From a checkpoint of a small transformer trained on Wikipedia.
Architecture: RMSNorm before each block, rotary positions, tied embeddings.
Each number is 500 + 25 x the weight over its row's rms, rounded and kept within 0 to 999. Layers, rows and columns count from 0. Numbers have three digits each. The size before them is the row's rms in percent of the matrix's.

# layer 6 MLP down, 64x192, rms 0.169, rows 0-63, columns 160-191
102:469510509516437485494476533491514482501540511518500505556541491501513470465516481509499467483442
089:488533521484509491502525527483490440545527525500491547513511512487513525468459510497470524483516
111:479559466510528516474502486445516519504463511485545483500446522509498516504480464506522512501504
097:527512479487519500437522472501504481520516519484519496495488516479486548477512525489479519459512
090:514517477497492488452496461482501503518476528482504480418502479507505481466522513490471469486505
098:489441513490494491500491532526509484448478531523503474467521451518487511527460507505503488529491
103:482516525509486487481486482498507505514508480463502495506501544503503446482526505451467476504521
089:475480520455455514448489503514519492442475471518492508515559489494521494475511501531480505525501
099:492544510509479526499541540507475495529430474496481515541523485490506542451493503516528551490491
096:476512516491501478516488532499492483504504493484479493493515480438478569520489521536491483479463
090:506510495517543477529467533461521500453497507500523494523537495464478521494494483529494552502458
104:506504544510505462464522564485509518479477488504513475504458491507467513528564510452523501486492
091:538505474464491496494459525517499475505503470512466491529515468466503499529484503561479531502461
098:525501502487480516519481506508468452469520516514503532492458489513514463464517562440437515475506
087:434519537548477463457493507513485497545476509497526485538448507509471482494497473518459492473485
098:507523504483511473489487511475510484501506491522519481474472519498504504511499515533476521509519
098:488482512527511513488499507530532489469504496493519493477507514468513535458482430459473510543494
109:493516518510509504500498481455502466546512532490505540454481501515500503487488499469507501472472
103:524484504503465491506458499515491525515486473497426509514492490496509518482473548533514533511507
083:511482483463488492483497455521520482535504529520456506520463505521523465494473508468514506484498
093:510499446522532504532477523478494524520499497489492468512518499516485487476510481489507467493491
094:526499479502475478458533492510539478490499442508552464502487483515507508485516497502539530492526
100:523517524498494518519498524503464479485499496527501513513507497528422501477498510558501497476478
104:530492502503469486455483500546486518539465548483528495472525522501471515496480514480508521526508
100:529485468523519471490523478485458477485472462477523488534512533520480517472530500545512533527490
090:540518462535478491534465528504522540499503510508521496494518542524507468457463520473536481506490
100:523532513459514500503455508484507492455491530509514485485481494514524502497494541514466503503511
111:496476504508464510506503449499492541518529472429495493498519568465536500495513497503476514519496
109:523474509510520513503533465528505466466531469468501471476477491461508521509508518555544494478534
098:517533526485535449494531525520519499472521513518542515524532477538505519473511497525532501500475
094:518483495548519539471509484508488521492509520504492485489468473485503511508480487504542518475514
086:543521521474489532507527441491483509542491498510491469510501485509519496503510533523513480477491
096:528470503531502458519491531496565532509506507474458487542560505516471504482478508501498463479473
092:525515490496492507491482482521555490479477501520497425466492482515507521512497510538491501548470
097:486478593530528510487510529438504485489515478526521456495457503497499462489481510482543514507529
093:496485530482507486492488522481509569511473486487476506494503488492518509474471552511452490495530
098:443507538493468497506493464474448512504541510477508499485504552494507503538509499496514468470478
094:534477507475518472488532512528528499505477502477501526483492521478542496447510487495509506517490
103:498520483472525494555489506517457502514534499519493485571452499564482511513517515508541534488503
102:521560496523497544523474519480502526472506494476469449547508504495472476527480461493553497525518
108:528489525487470484550464554522494498491479508491492485461545498460518537510489517506542506547497
092:462487473457512494488430470473536536513476503487508513526546520500452514514492469472450491493497
096:521554498460536514499532526550494511537477520517490509570508503526520509472513491489500509509479
099:517469450506451497496499536510537500488475512500451512504534496483449497476515454484504516482491
095:492551492497489465478496483451508501454487531510513512492548497511497556494485539461459497511527
100:529520481505485489504491499503467470479484509520495484517493505483520500495489458547478470490490
113:488509526537520523514500478439525471497472524524507494518495512476496487474488524519514518500456
115:480503451515497505500482484536484515475582501450517486498507526507515543489501502481488502533449
112:488477506533527534498452520536470510505500508535492491512522504485489491462476522511483466493494
097:522534516493516492529507490525486468483484487497471501513475467493484510499513533485496538519508
093:468497497493528456473506472461447492515512537503457493517475465481515540509489455534517512509520
089:493528504525492558551526515506469489504521493519499509490528518513485489496499510501472512530486
099:471506494551546517533446494481515547473527524511485524490504527535444485526465536513524519566518
098:496496468473463500475504506486509488467489549498490464522444501491526477513511489491459505493456
107:498487505504482443516491487541505466506512483480500496523501494525509452525515484499533507512463
094:442568492537507530492436512490537511515514458537493517520467532479531458457506515459544489458489
110:489491483463485454527470488502497521510517505501432492474501519499486507454498455502516488488517
106:500488500508466535452464492483519505509512482485500491532457508517489488513514523522526492499500
101:474497521503462529452527522488488486473530500459490532495455514539499501497521499501516498513531
153:460469512498488510467547549505485494500533528545506515516500450538540488486449498493517494454469
113:472509477485473510496527483507493500510505467504512540498520532438528545475498486520500489492476
100:474530489487496488510491498501574523507502512511555509517480470495494521531548535528484496517506
096:531516542514527521495532507511535480518499470489514492502510535515522520486476479464530529551460
088:474549534475471501469491533531534504474477469541463505545513501481531461499478516524494477485499